python train.py --num_hidden_layers=9 --num_key_value_heads=4 --head_dim=32 --hidden_act="gelu" --parallel_block=true --dataset="wikipedia_en"
Each number is 128 + 32 x the weight over its row's rms, rounded and kept within 0 to 255. Layers, rows and columns count from 0. Numbers have three digits each. The size before them is the row's rms in percent of the matrix's.

# layer 3 MLP up, 512x128, rms 0.139, rows 379-433, columns 0-127
093:163157108131063144151108110112142120118143153152154119103080160139155126133132148143088101115131134138151161115184186198201141120115136136147142103140144150135092130098113078111193127133143078099106112064065075096131108148136079145118111148083115192135082086166145084089086179111170163118119176115102081098121138096093123171118112084165167159099170141147086152091104141164212121119056
104:106103132117125145186135128145128148127113123071147122132093117129103115122188149151120151103176138129129143114091133134099100116191075141167122134064224123148131174076104176126092109122108123097158161120128106157107150123116118172098120134075081100222107117064148182136154146128157167162123149092101100073110055215136105091185068155112151146165098093117118164133133134121126070093126
109:103128154102088161223131101166107177158109095108178115157123114148082071125142115152113113156150119174131146086153158117087084109109131089107143085148113205148189128072158113100164130118133136132051147144124196153119136163119162172125066093118132121124109176052142155097126116168113148157052126076092107130116164107152118143129142138124134058075144112095120138109123157145153202119135
106:114117186120135097093165160126109082089141130124102107210136161069187053147160171109138138120107083111098150106113159096093112130098137121064157107082139078144159145083127200113124101199090106147160150102072180135116088140093186162120093076162137131215117164114112132123089141118136123123111159086137167110183126110131157144118168107112142122119154124163129164141096159180114086103088
129:106132127105139086190152097154143174168139105118160149113145169134121110121077192125087144137114147137143094081189200164110064114124106075092183038146136209135113124139171108088150085163111083110170183195118169150118129156119127132128101171099113134126127104091152120108129172128135109174120093104079082140113120114098145080100116141120138056130161111157111146183161160137133115071108
106:122116130229144130132137083099092105149095130144150067151090100101136083113133164126186127164144163148106105132128193110110107092132174072051134161097089173098100128129155144091119048144125124141138092117100179132118144155130113133078111178160100202185107142114141130158144105112105098190063174134181109097145087056125143124174145130191129124108100141149132145132151174157130146117114
108:114123131132138064190137125131122189124156110123108178099108092118100119115087097099131144092140195078154128089120166116149083112156143133066144095132141122118114174137092173148109120164112121088146133201064120166106128130117123084063163148145086125176088167107114080091127182135143183063116082161141080133132080151142084170202135174135145142147159134138136168101185177144069135119131
113:121124092187113103089164132147144110169094066086087142156153129094108133100158148181196111108117143112137126096050122135118201132105136092087151117103126113063143102151111112078127114103179097150124118127128097113108117080160164193136103170082138167189137095098062091110118147131177157135092116088142128096115102148190177125071116171148128106160134142202155131126087168144074145163121
097:203073139162101153116139111166155126166138152127166075159088131069089120139174154122116101070082147134217189166113140095082137129171153182113111157140044189126127116170153084112192137111182160109165112135137109093132127146113095106125108122065133165104141078068122110101133098121123126162079101134128066099154068096142099113172180164118132127126125147169144133145107126113127128140124
101:159132187131130117147104113098133180176109089071111147119124063167093136109137168140101145153117162136107162102140156149120147155133119056140163089143097127156141128108193098064133093090151084174119152143188105121123194145137100119121100173144112137135111135124113107085125099185156162123037078081174105115101113113135168062141125187101116100161156085149130099144142210154173112091093
112:091155135197098127208123112170117123094113134146116127161112153086090130141148154160177114170125059140145100081151134098089111137138073142093154102026098121123118130110111168076158068120109089092133150126078099128124100109144142161113148115155129131126126151094107122118144159090169151113103153114181140095190091164167124143124097198150175087188137176137100197099136155097115184094164
108:112138093152123118095129136107090142106108103108097155217167147109138115158116086125172119122104140094152144099128077137169102118131179128160135112082111117138112071070105176106173113178103106110129085164108147161079104089137161160135128079145093099210149120098080142092146133128133093106167114159181169162161150170133107134102165155119165157145217094144176132094079126179062186103162
100:162153126120147170099130144108071085111181111056127080135142182093172073198125152177118126117122106139114118097110135187116149169167168138138097144150133166114161113078206132148180128137141086083120147149113153198102087116138104065167089195137137186129102111127112120106179141082101129138180111082110118115136186106078121127131090143146182114107141091110112172131145124164196127122121
112:148190084105068108182111109154130220183148081139163161176124156100076122132093117126120153109123124071132087134154148114129117111116034104116154127125122078118105145182177126129129084136130099137161155132137124146149166181098129111087141150151136153134104065110107076124122134109170190152096102135163105051122155143150122128148174121087116134182198130161127160137154088168131197093108
095:132121135154074059095130125135114110096096172119170149140110099127124147120128148164147149067140188162189165160108072099126151072163151162135123139131114136197140140123154128079170080050146127142121163097159124083137170092104088147133122112087106140085159108119113092074143098134177107163156102120089143072168112124146137115159158132144166160137137117209197138123196095105149087109056
064:125083173133187157116130136135055067167112103123143098151108123089143139145129141094140150151116190211181139121138134127118171123118126194165147111135105119207125178151149128082112120106157092083187157128096159069153135145132081100139157192134098101106134097101127140086139135132125063155097134147094076098150150124055115073091118124160096080108080156086173174123132170148131116132168
112:077103120186067107146160088074108145140091041159117176153137121109109116065104112156153102184119143100085143103105130059155149127165122144161154128070165078133066111165122246085120103070136084149152108118116129095098154142159151158120115151118109149157124141105127101129123131128145128163152151091150172127092083147139179149105166138147120140145182164154071159130086146121128126090164
013:125092191107198157143134138140159083163136128135125169141137106084193158176144096121208165134123192173154128112097131177137132158076117135184103115114134099190200190116136187107118139096137116106109130121124160115169122150116098152124188182113139125128142114156133104121141128175130101122081111140167138140116145128047111109105170157124149093154157131105150217075087169114136193109138
108:116164201121129086144166066143071099087086127148205141125106099093142119122162149119140078118122114117117147056127156132146061090115133122155109119109075182127156089124144163128165059128084117137098111159042194172113085133129161192109076108161135157178144178105103143098158142121109156132105143123145153181157160095143137149115128119133138061122133158139125171127143171144146135085067
132:177107097148082146148186136120073089100189129120100073128093148105125085178114099188180175139155128143173149185192128100151129158116114140130121119182090143133162132103167161105155142102118104101110125151120147109108076162154141083118077173107127112176116093082120147071113139079152153129151107155122087070143113083086093096123135116111156119146107137150146161128179133200206139071073
006:126165153136171122154145109058152096152172156093064109135139127142148121158101105146095137167131089116086164150093183171100143091164085160107140174142133174110159135080072112085129099069134104126114149141136167117079078109178207098060137157161086159118131108078111128113131145147115099112111119089139093139137153162153079087064130158052152143120153119138085121162173100142071091110174
113:076166116165041126126148127074150160117132062153124112141072115142112101158152143122178058169069121167110154116091139146151133148151108123139118098118142106158171145134138183139122078093128133122089179117141152083132113096130168155121099181079083172211137142111047128101150166127181094174107180141105121119166120154093138163133137084121110131149157136084109163169137205103120139085110
123:108160205141124138102140114172093107106127130149147123157085152183150115183084178128122131121132118150142145050120210138144077114137137094113132127137120147122158159059128082106147064150116080158081147174093201136132053138137169163117081113105091141102152179103107145124121182102118120150129143087096116149148126162162096157161078106132148127090144099093114202131113165147196172089116
117:094074170107118118112152112159125186145148152133144139111106139152110133108140176079116143059145143154157101088164126180069087089087142074116141112180151198135162105130143109071123094138105132104121091173119154159131101149126132129092078181140051134121148157082131126092104241134169189092133185110136119141112101141120136134156091143180179101097144115135123147187169173148105099133106
115:098114148146131057125133178140147160118123111142094041132142123094120085185133102170100119109120118115103157171128071135105148105120084166141162164124147074208159130150151130170141090139103103147116140097135092090099139105175113100111109200134116152114081106132129083170125115129190122150102120086169139122118105174135206118108153137117166141207178079172097140167156142148067133163195
006:099114090123068100062127093174111164079110103137103117086099144085095063103117098136095077108148125125163042074148076065173091136094135130140160066155102095125081080162167096110113133146096127099113102131112127116090131091111039138132117107081130106158100141103100091112126119068108151157128118054098143136118092085129120136164095097166116103100095168126150138134072135106114116096082
096:085095068118171127119123114170088174163081088045172132142174127129131079124213140121133133093125075136198114176079109164145137137165118136151152113114125164170127124139096102088174151096127158128147128154083107116144140159112144142106078129108099151142077077109121073042119154229122142100138067110139176067126115108114133123128121166178134130148116139148129156151131142189128117127126
105:101125120085124155120190142140083092077119133145110144176136109127120117133109120197094167101203124146141148153205152197142130152186162177137123114122092141140132125071173102163141118155132095087136139155098143146045140109115100048167113105104099153115130104111117120120168179053120106128118120138142121089128152119098181142166148134143158166097127030067132156129101139166125101119189
120:138102157144125119162185115110138150142082130131127129134121096145129149134078125083137119156128169109146120096187131044129100102148085072104155124126149048192123190121141108118090074101112107083120121155163151055126142174112128129095145106144067156153165121105083117109171200112191132096114158118135126072133145204171155159178117154161118094154153074106111152114148113128093051118104
120:092117148131119067154221093153103188183118126121136157086142179093060109136075153157123157117128156192186088113127155133083098132101129113085159094175132204115108134141160120090169123119115122101125181144135152156078110142114110111122131211115081128105111129066120111105157156170153154145160164121101101157145133095118147078115127114172174061129114069143127147133176136156114091087151
111:130133113126146116137140133142123095125086119108125131148121108134121090115204088129089204085146127114073062130125083147090120137161072128099201110093098073141103121100147108159100121114110131120115117165136076164098223133187107073111114119160108104114128104102150084135136207117137167084124111104186128107150106188145172136190169162176161128129167184126110193088133111153165123109099
107:106154148180087147155112103184164146158151151157098122133143141115091105129142133154181152090079103007172074146134122103092138071100120078076155095155137085162121147124170154071114158137131133122161125131134168083104134199121171128111117130111142148138117117121125133122104116156165167188083066137131151185103133139158062108105143173157155152161181126166128141194166140161143151079106
016:129124086107046142111134131187141123105103105166125122111090091111102123144121171117139091061127162154141073082164081112119126164131171090137160095107157081147081147178190147143132159161122148150139137153130076147156170130068113139204101145110161118148073143163132120115129110105152177134199131135101175106148108080144176175209087110184128144135115082165167099082097129101148166114132
117:127120140145105063152152117113100142153098103104113144152141063152116109112057087107131069101130156088115107146194149133134101168147150112132122147158110114181115102124138115152128047163169090117131154082145179096102190161155100212077123120076114156106102035143130138129131167131093129147107144112123126097194151150162087151121198117131081167119181083120161102127100161123151179093148
129:123087134131144092094184132089130108088098074163149126141126152147120113159096114100116124105130146149130121076179144148112089136115141132138197124073147117098170100103124182116183116132093067140099178099135137139066127152129130062104095179107115161162094136124133151166096186143079145157101191111103095068110149167151139204111124201144176114142155112067108172090118160179175078130125
101:098125150168155123142132085148208124117067162130177092127067150158166128103195145142121119126094187186136128131102107113172091092119127127144194135082163172200082129102108116075123121071126140110116124097071192135107137135101184180146090115116127134142083123101123100054113141169135169103117128132096095071152104112095102102115167121145133149102129157171150169114131134124157118092044
144:049095190109075161151125100170125152100103159146111134136115141119080102163149123154121177140125092139189080156117139141086128108087092084140117118125101179093115181085167079083135113160089106138123148140130102126104110110173143069087111157113145129147107106151122078136151163116115132186085110041157125092151131229127166133164153178203119104177159149134148144136174144125158161151112
100:094101163154107155122153097070185190156061113131108093139157124130146141131135124157122075131100136034129116127138181051132117134128126045139127145195124143140127183140108170159144113111116161085131168106065144125124146152182154150108105137170103155143128120123114098119092102146136110126134093063107130114146122119211148120115111122161048069118154080155114102117101124147149179097053
111:091093115159110111125179176079092105096069087108098042155186051121139098142162122169130113116064102124102144149135111128088151156152097148134094112114071112120172141143180131111168105103220114085105112099127111121121099137151112113150113142148078146155106136123094098178147125171201117173114070140160098130180150100113149145175152110146170120156160196135186109085130145111146132142144
016:119144135137091096135137106139122148120151120151139143114160199155127117107091151172038092187152144098138091123176088052166101142148132177091207118141124132106110060179156093143112152181086132147105119113167156113096123100152108137124115099094156115154120151116094139142167148108112166145165136055091114154166144129188117197131091138126085133109089203146135088198147110178109086117111
118:093101120136135094101118145188145129100117137146113169142163146125113092082131134137157123086131107089153118095096133153074133124160145147140131123098111094157193218142148119107147123131133108129144131102137123109125138153157121094096078089126157166138106080162078043103075102082105116124106122129195114052133130214170145111169148206143190196189150078162111177115096134135116100116098
108:115120116148161102120111127130154161159113084124165123139093114120114108128145193144158143123103089172174152086154133202092141188180106127122154090112164123140121113098153170112165105150091126139146176134107149092101174137116101114058073164104074182112137115151107010112144197084143164095095136114110142138145113155133141084044087129118125146094117127189080141158123140162184113084112
113:082098145124145099119106121123153136131103093035136154128131119087088107088171134083156148059167152143107113110094135143130113106135177127132130159113088182177131163122104120149188127157148121123075129164071198103162113150143214181105073156094059128119138150079093120108158169105121120135074160078193117118144087109171165132105112163164122115129112153150181136128131191153098176134127
109:138139147112121073148200172162102106107182084095095141093127142124102132131160103079128128124122138126177114131200137117118176166075062101142189109123112107154142182111146106148165061149109108091146175174102134124109102169172098162149101175117091123136099066123135118188160176107089151166116217136159135094113120160137179149160100093147125160147126112106111144167134142108044093109100
099:211167123174072098158140071113090144141114103199116128078096127117104121147075178178136144160154136141160095054197117181115107109131106181135101126143139174146115079124126115096080056162118107146144145105131164109109163162148149167164113129113155152090131105126063120090080118113103079140124172152144115186128089119168109145085105142132159185116100121104170102130178130134184152115098
058:102138168110128116234126143114119123145181153134128115113168170163120090162119092137041087160158145144192133152127071063182087084075137149129150110172110161111086125180110134117141132100156093123079127133130115117107118098124148111101141099165133132134051124086163157118154155173133137104096149128117160140131160135126140131111101148158151116120152166092066099184150185110176051197151
100:107095121140111177130143136122097072189115123122138178154153110142158130160012061127132171164160133097155085116167167150128111074126089095087094095160133141149156169093180063131146134081105112093146096160128197108105094139112087041078137130110100100103125150133125079149138111159164115156137096156136154126109179147126160133118126172179115124167124127069086145110192146114118096126136
104:108086091060121113171172135166169146154166054050111142132142105063147081118136167122099144064163148175164131154154112158135124106194123135129166104162138146235125129163111103137141139109135121083112179117122136214110087094124122144076109143126118129109106148111126133116140144140177121145100065177111149139152138158100163039112177167147119098076105166132108131112135127120112127111100
115:124128157133111078168130109225068184112143122058085142172166172110116100121147099142183059129113102127153134161110193132116071166118108112100145110117115125111166128139166184139150128161145105067153103129103126063102121175182117102096120133116111130173101068145129146136196104143095128150147096136185123091153093107146162192112055131157141117127102113072089136101171158120113122114135
118:057148118152146078078135172115048119135129104078127105166166107109173121185061124127154135172133087115158156093145125101095130145193093102064108123110088095132124176177145141161149082128126086083131144077138113080140135181138177093128162135169079165135092125144089088110141083061130111147138174105119122112155161161194164163103141106122093103167134101159126153118136114144096172179151
111:077147184125074110159163058079123162159166159155107127133085144131108139083090155120185104155087132105091116109110152096116145094128091136151133113071099115111162104119152112087140107163163082139108122125071142160113124174133168186081172154125083146176157133083113102097126135145169115091122123086165145166124112188200117101184154160142099120191168058156118147105104148065156168118110
005:080143178155132128200162169074085153146128152182136106141137151134171081097121186146067138128104139143130121130141074093149060106198117120092188145155136162145117111097102147142145132133107111121120165137155139168129109121185167057123101190140162182146062096051092100105099186125129178181098129109127129109154137145179118139131097156169192117125119096136140129153125187142133153135165
115:119082106160140107143150116092130153146169136078120084162119181102121093134154090164149111102135117174109111163128076097130166146147178139099117161085145134169111117125184105109146171133123083132085150088076133096138086148156142116142081154097051179216085081078139121134209115112090095126096098091109145063172134178141102168140182120126158114183175169127094176119118108120113153102136
107:112102151141129128108103157125084137138130121093115095206166141133131078171175125115105086124112101142159097123091128093164179085142099194154124141105121109150137128123123131123162132097114083152105067112020134056083107183163160126096134118134122118143086165082134139155133141166162184145130135080150195089144102130160071122068145184147102128144135178187150170102090155130090108085164
105:123168140108118137147116157195117164096147087176139224144117115142068107136150169146123166185141101099117158068152170144091109147156058068122154081082122143143116155118102176062090095124160110122184144117109140124124091150164162079120138111136111133093140090112129090151071141072117157161076172106179104084148111120139110121121078135175141114146112127176089144101171170159075095100116
# layer 3 MLP down (transposed), 512x128, rms 0.113, rows 379-432, columns 0-127
075:104151117118151202172175111143128164168094060141128169130113116107141022097147125121112123180146090169074105150122101182100137075174105143150073149193117103154165127090094133089156106123115141201091087119129153116073152062189158120117072113120114082131114182103107135150162098155151111175144136149123184113153137149155087142102149126114119108132105085124154144161098139151113137123185
087:142064147134129146111138143092131103150129134146148080159099086105143058115150191132118062180070136091187118155075122134134186104206192134123094104081134090075103098129112103158075180125122128116160148075078108073137135162087079130132093123156147127135129138105137171126130173206150059139196104131164172128099125130117106142175124112157146125156148141126115067159153146132123112145134
113:115155166162119182130179188119099126168188115111077144103141127170170087115133135100135124045140136077165102113153154088170156095075072123111108111104179098109113141120120150166140107114105164103129150063140132131157160113118157079053188122049142160115113079114083130165148152107098157132121121144190103136114119110177100120159130116177121200150166090109112080128148094113149124179093
114:096158109079132119195129109066168119112162161106133153072077118184133191063126098130121135152128168118095136113140129194168114146114145124133151127104140129173099130108167075144128167159130137104139124107129130125170119131157017198083176142141131076158153181089122175091157077174080138084084147131118110111151084125131164085170121156146108118132152119134138044138142126139129074112142
144:132153120111161123089169122155169167153110102099177164133104132137070133140096202075113100140151174134134106134172199150083156147082134094105165083093120095099117165152185149059128154081150127135185157124129148139148095151139000089178142099123118119139125174138154143139136148146106120124099174122129075113129101145131137098127108098042142126146132090107164114105156131141120078112105
096:127153109079137124062148136107125131068186138147127203083105089160135163137156158135114171143110168139148188148163109117114117113121148129134149075165133103148178119079119113154128144150050117165087154158160190039095136136149038110185139129155116121098130082118139111173186133154161140100133079123083120126105161134055172110140152092122117136132131088130097156112140131130123048102146
099:097139091119121145112068134153096144171094108134100074134130087136169107145144137152129201140111127115147110171115122163201205183170055122160049095148091170147122111155115131112092141143134111155084135093083099122104128120060103177104195196129096138109119121110144099180128134114077083158151151158148175154122141138082173122116137121083145173077115167076110107171113130149143085116124
106:114170149123152136158112068136232115117108059130111106171072072134119072170110127151130149176139095124110081159144114161089156094088110131118113149147082119130137164158153118171117135117185116115149104109141165076196070122145187083128187102108110048134131106163137118146103160146147145148099157118150141078067100160147141172113127136123159139135166097191101071165159128104105108149104
096:191159143085161102101132103098125083142129140167081144176116069132136125134035098074167085165118130172059082101134108100126208108095118125108111101175181116132105103156169121145076077145139128104081140184087198129184085173184114111103113104142133088148085169114143106124160128143120151110169172154181132132112104157140143168178175132138147135137116146102115098115105137122152151120086
099:105122073173113110120139134126157144118099151152137181193113163122157145129124173101115126147147103143187070171138083163143106119140180131106043161093174090101128144150083145107108099145159165088126145137126099105096067102092226120136137116130118122144135087180145155132135137071111137116142223100080142097147135102110065181145112106128130119160082132137149107089141032150120166148130
107:112122124143123100128110185088123162149140039096102089147137103146073162131145145132096156082113184142139106136112152178191129214092141104137098139174137181156117101171182090113103145123214085126093095081143125103139170133114085081121175119170157138118113134098100114102100081098123077116171112188092099115111154159182154137142178165084133113120145108126161130187101081087142131135123
108:084174165200076079160130124135116130159129152118099093170104162122089113089148180137148119106215129101148138147171113116142197123145115120133117130092149067107164148120074179108098120129105068120108107106103126120137102146141207121138112149133168179135075199144104164069087129131093104170126185143126128081147105154209088104118149088136126115179109174120108158098113106122066141136120
104:137098159125123102127145133156154098076092097181184119140140114171170138117109070133086155110112128142184172090147134176123057145158137118123215137137110143125110141170084137117130047117118163126103136164119111098137151057061127172146087126155133069100174142124148104162135099195138142116124121194116066120101113146152146170088142160101150079085139160122151097158100153145109039112149
126:135149181137094129173153110104111140084105127145055155088188148193131235129204141101097104113128125112104125094101095106136132164048128091167144122082073124094163177160118127121138069165107100094087109111100144169117141103149085111166160090145139147102133142166114143115159083143152110129122104135161104146149141143191129119124116190091146157124184048144119161116095135123181118099118
096:104124158112110124150173078125123184130192085090106137084178122123120172150118038059118116169088096072044130117154127141159108121127109107127111164127101125125116150141122089148109147176106141142163112148096146172153095132154137190160142114159172101167140147135142162150128103166093114154121145127122118177153112146207100145133053160139141106093134123043057084161096167099137132140176
053:167131080122066076136160130113192171093135178142125120128136122143089105099120132170124128134130109059092138158112113079177110149152129116096126125188162111027158087097071168149146111136136145195089111128181109181127131128089205144168103078161134152151104143143132112130129130102170142129151145087172160098090101058144111169166145129100150148138173119139083089135142058140108107168115
109:076145104183113089148130144196111086161122078085125126174083172141134091054128126151124132151138111153214144108089092160146156106125132135121133102120139092158074138119101107138080120141215154053102131147121113076129181082168189141137097136076138161164168110150160097133102131070096122125151142108188108116098156122143207131126157135146163146178099149132110136088144090165113086122131
007:146151117174114132108124133121091175127179154148152110105106136190086104093093215113084121116098096152099161101148116106119155118159187149086168128098133166091068096177113092166116119212166198211147162189108073149088178143135176120160057143177142129123138138090130155135128120113127149153154136121175130152153127137173123135134157121131128166102104106147154051145159100127148102097138
117:136100091146137145114092136117149179205106166090088162091124139104138139113131073135119149099124149104107122168185140125120197087156140141098118132161145129155096124095168075103099201064147143100111108074162088070155124104116084117104166165179087133128124102148120122097110166170162155164105137083105137094105128129032127078168160153167147178134145108115148063156178079165101104134147
160:161122123139138148064138121147125079075183160142206127207113105126153047163095104174125103221137139163148107153154100083147149100171113115119118133133105149119136122101081133155136113154135174154111125155180173105140100046051193091132108134080064117140122115182163092114130139077123120164157121188142143114111080123072108122133102112130149146117140132126167129091120146118148102105106
004:105088102135123057164119125160103107131133110095072137128097090124142087124136151135123090126094126130141106107129089122106068116038148114172107048120078059155097096136167085179130121151127164110124100138092070124151156119113064135134088158122145086076135121149140053076177089130129124134144120150157135078052083093113090126128186128115149137161143144146184131093069152080114141111099
119:120124111138145141120099107171115082105093107110158127182141123162063050147135117159134118169127114130084105122111158056070136169146116152094152112107126133117176149106165199195089113097139135168141155128129184168118169095111173107120092129113119133136152152114090112131171206040075108163139192141143139123141149176053107078126154109088113191140094118108187129117132120157151133104139
127:116126112110167165123129144145118152173077146117146121125148180173137056135100132181085168104141140103165122125121080146127075162147140154157119144099157111143091086132115045148177115166142144142143135116105187178106120110084182080149099129091150151126104101138217083142118057064115132169150149029151152119099156118117164149079106114183120175140086100088100114137127157132110142092104
123:139131103178125205150169156137158180202138141144068086098123149124166109144112068159158132069149133125107181114158094068124141090107069146133136111132122094135029104144185140086159103144139124121132139043117172147139145154125103105103157137096129176121085184131129125206089100144148103143124140133141163106142119173125093111141171099127129137109110091117066154181144142125111073113085
120:189120161133118115124107161145093115090142115138130070121129157082118108160102184140152124103155119079100180108149099119153178119167123169064122112085144144097137209091080133081061157099151166110145146123119094113158106116162149120106201025157122148082107119151132168053156122138126149157129144130130138103154078106120143160168099112171105167145144156129148150108168078070120186157167
004:162100104109164154162159166090167127138093111153142084120138164129049181134176107156159158120132136102139156250114163128093148103167089090113198168084157076121128181094112131132148081088146071099153117116150101116123139160120124134106179120149153142156114131161133147142112136156142059097139127181113114144148170102125112148110109104053137094146103084131073092120166057143166128123161
097:095148135098171175141173117092167162060107170102132203123130118146140151161105142149088129157096108089124146135103151182118116115096157146141075142118088098167183123125139101147182113094138136196107180141146145112137138100052118081162200073108087099139156061117092134158107091134164117094120121082090099145106062184106124135119107106146105119172126079162197088154165128113148146154114
095:133139077103191158079077082107194148156133109096206154121042149157165121149082103092095113163030150099156115177069153112111106118179120123058109160180127128144148144138110094102120111151138139161096131131193130096132126122113135195105111123115108151153189115165119110102070115107163100091140116138132130147111124138084120180139154096080110183143133144148152110157126144140129187125105
126:166130138171166147186133117155078086064105135123094086155127161104077146110115077120130135129190076096122150141131100161162125153126116121167158161108116138099116156127141169063112118126179179081117078218083075113135108145116100077122123094153152150123180098168124146167088141113133188146117103100180182155129126120150140157091185083122107105089119173126147188078140149084077159132121
132:113122202147138133140212082186141169157127141120091154129126075132065160100095157140116121079120149136151107137149206138103106163074084078101173137116119133058112139130152153094159093094147100131150102125137171186164097158146015094173131149115069136151135185106097134108154117160107155115129144103143123137092139127140165109169128120113152101141110085139095117067126123175159101101079
101:109158088193094094079139136125107148161150128087166135149145069096149036103146162091144112110108115087150125138129164069132177088187019139159135151183146127174104179126109097188165137125138160085116201145124116146105116207133085151125148096166176104100108089140094105110083122103138129096116160185128094157137134163121143126153119098138101108138154113153145103109146115085136117131172
112:099136162086110141086136126105147158113070148097147086086182174164140255151156125142128091136107155160141082131161065150112109130146139141111104145132088148115142105138120091138128089139141125121141110083131075142103177078151144132153069145130132208095110146083164122103102172145131131070122118134095157087136071081118113175187125134117167161105094157122107121146125110127176078148197
008:127123142144161140123114147083151165134178133107190136159139168135113190114140091110121158146144126122109144174109159127165162145149092166109093225075115169112118125105106107076127117126117083078119138116134161120073080149149171137070171111159117150126202116093105164192078149126108086127069144148116062170153210141120120097078118153116148112068087152114079152168175133135117090139132
103:142146200121116175082144113110147123078134127120122090107087115149146088078192090129102178181161116186138146139120083101090146110119122143126131086142141162149192159146108136078100131091088101140085138143139110133120098099074097101156101106162069089133129180159103139133137075190180130208163105164122133106143075119157093112123117163126165128154187151182093167174090149118121056100120
129:102133079104125138149098128139126138150163140125188137157100150112140093140139124162178093156146182152106136121178115068111096086087141122106122182171108103109102076116151116137134113109157124109136110107179136167136181124162167153135092117176117125173190129169086156150113145070117122174143103132155130061156191083127072182067131035109114066153076138106194152096163115123083155115124
099:141094105133119223162186128135057098114173084148114125115138164118133056187123063136078163165132116046082109120136128097173191129106114144075133128116097153139133088141187174091135126114097085164160155122144140132083153178161112069162178042172141138091142170140110135062118112113150123148138108189111123103155123114123130118148148122143143106128169131112135150165117125120119136143079
176:152113103126122166169115110177149060093159143112177166138057176110105099120119178170084114135177108083163140138137125155099127115167149177116130141093071160115135167096049141115092182134099172099123122146140103074112117075127193124134127120179167088116155128123086121104151173107118106100158151095139114063133102153148134163127154116162114074163075131170121128079139116118079187177186
094:114143125142087119122122134125128101122110141174207152121106123095113156151114054151138168175136101234117116114185096133115138083099095190154167137128097084063112183114135101093136144130083109160133135160141079182091129088109162177157148088140083142125143171118106119107088214115159129075087128117157127112117132141117077156129152098168176136166155147064116162155121146082079112153138
096:121189132148119121147106064141175099112169110131169146135125116116073095185077138113135161124127131141144116089143143111109106161162090103090174155139161099146126114069074069164071208152103117165139189122172088141125123164129107156108163104117107096142142129092128117148087049177116172135138135173094085151064119197179155121138145159053128140147056090122114127127144166163121135138144
009:153129121123144153105144144111186136126068141123131095111146115084096166142180052115197138082134105100183138206103183209088159138129069095166107126130105119148173183086154182134166109089161106109144112126097133117145124131130099130115172113161133137148112085185144131097115174151150054108119135198151108090081134126090153095111134115135179103178149109138133192078116125100134140146162
124:160145202092173109137108126217184113097129130141102201157079175112050129143152151125105117131100103163139179142134162104082068171135136115105162141110104059093151100111132120107189100143161098119140107131124144166111154101162071075135146141138098124095124118099114130111113213106117183122121171113133105080138091182098119145084180082095115128157120108143102080166168150120108148162140
112:098126106157168132081103103153135078087159148141160135124113114056074112103149153137188143098107120092171147148127146165092087220191132114136124105093134086193131163102139181115110100099097116093118167098076181074106116143162082121132175105148107143169124090130037091115122126101136147144164180087179120125150133178140170138136128144166138180091115105159105136125173129169126124069118
113:162087103131093179150155103145091109134117155139102130202122108182184114158157191160151113112165059118059094088169126104114191143131074135122102130173127101061178111150109193115118102139148165083098141120116145106122146119142148118172119150115162141106162105114165117172098075077104103115156099173115192157132123164159097140089102102106135129103151098149134093200091140127142068144068
109:094135105139069198143126121080090158120111146102096148061145120185122174114168166103150122082074149114077096165135145095157181102156133145122116153087133167116141087124184179087118104105142135159152145103082139136100220146155082153121115116106108159174182127145108100148105126163109114189093089131160094187156096074135088090156136168083081137094167111131154144112140167067130108142132
103:119119169094148196113110107146153144102126134116212082077126139104118081108111137105063121112110144109137128178076134113106160147103176065113101176105076099137141114150092102124124137129157094154101162142100155189140108086101164133119088158148125079122155106129205107172154149094136198139116071140106194137150172148075125111207153158109135122140112134200117188165087133114105123137094
055:156137128173149134014150122159154131105101088109072138105071105120110113150133134167196190092080103117090120102095167185105153165174144102123090160089115091131167133089153137146089118157096138164169103104123158096172155158131172121174126121095136136147211116189097123152116094097145082131125139173167102127161090151115142103135132100088135152115111115153158139075116075128127189063124
097:110167092158152059102160101167137159093137088147130117110097101111135137100138119130117054087096155163164126122100085132184125144155136154139188135102114155111136142138040133098147191138060188078171155126121126137155174087127191163194125119146121136109117086120127162102123140064147141091094147126191123102129132091136195131130141103138118175114105118213095098096102111179102159093150
096:119110166133117096170085111130147141142155143125134138157108092157107116177092161104151121096137149130165098134098158147210175136127168137175077137060138049116157146178156085125140101117103109122155146064068156078105070116154085156182167149169192177143139084132119098136107148138104207099136153156091105107156131110138163127137111103163108129135059069139100093120156068096147103166113
115:160164176086100149206083170091125127177082144149149135121100128110145135143152116135099165113105116104077120122119114127118204177136111090128095134152120144130132112146225118056107154097158105157127116124134088156148108150078116147127146118126083105148164166129133136095135082134207157121101033064104165175133106092114092078150145129116070122096180121168176170103151158137155085129121
126:097154135163102162179099140072157135122069187169099111118118133163187109125151123137145168125129146147063122100138157061051149034035107090109113107151145109119082091147201147112104085127189128160094130122130147148128105150165173119059088100105116135138122151142191147155109123092182145149127120128126166149116132125084082099129141116097143149129167111110166172157140181115149124104119
112:136060066096156076161074118137184098187165097075088144117087092140156109116130080151183142131125152143139196149153130148122058130125130101105144151151140161110116164143125132165158148163164112121086106142094157068157189067106106038104131087102150147132148124171141161123098099116085107134103169121165152101106138164151144159093134106106166173107120157159152108191121113156085124067117
004:097145093097083071119118075133140067129153140056068141101134140073129148159106044062113128087117112106099092136136112090113117099095101136130088164119139089126146124115150073099088086091125106126091065102058116086131114113106122154124138075117126125101139154170116096141194114145088076080141113121109109115098135146080123106100148110051126147127222128090113108129130086101139099079146
115:127085085152106133088112079132109170156161110093188116124113113091168105145084123168140159151116180167145145153129111157088119091139120135135088127139048122141091083157094153101102122106129161171160160071168075100147114098080215108122141103174073185149110069128129113088166091100121114116147174077154122150155118079121166152112151138136138153150077169091140111122175098168157156191174
111:101128143121143146082198161099083122137141135121148073065171125167141098165183142146136155108127141122081088127086096132110152171126125041124151152100173071138147133124133048155131152093119120163130103106105166107131168137126082159119161156152105044071144126178092178173186114169152176148161081115090122143095105117131100083177144135122106141098111078165172167085100155113160117122137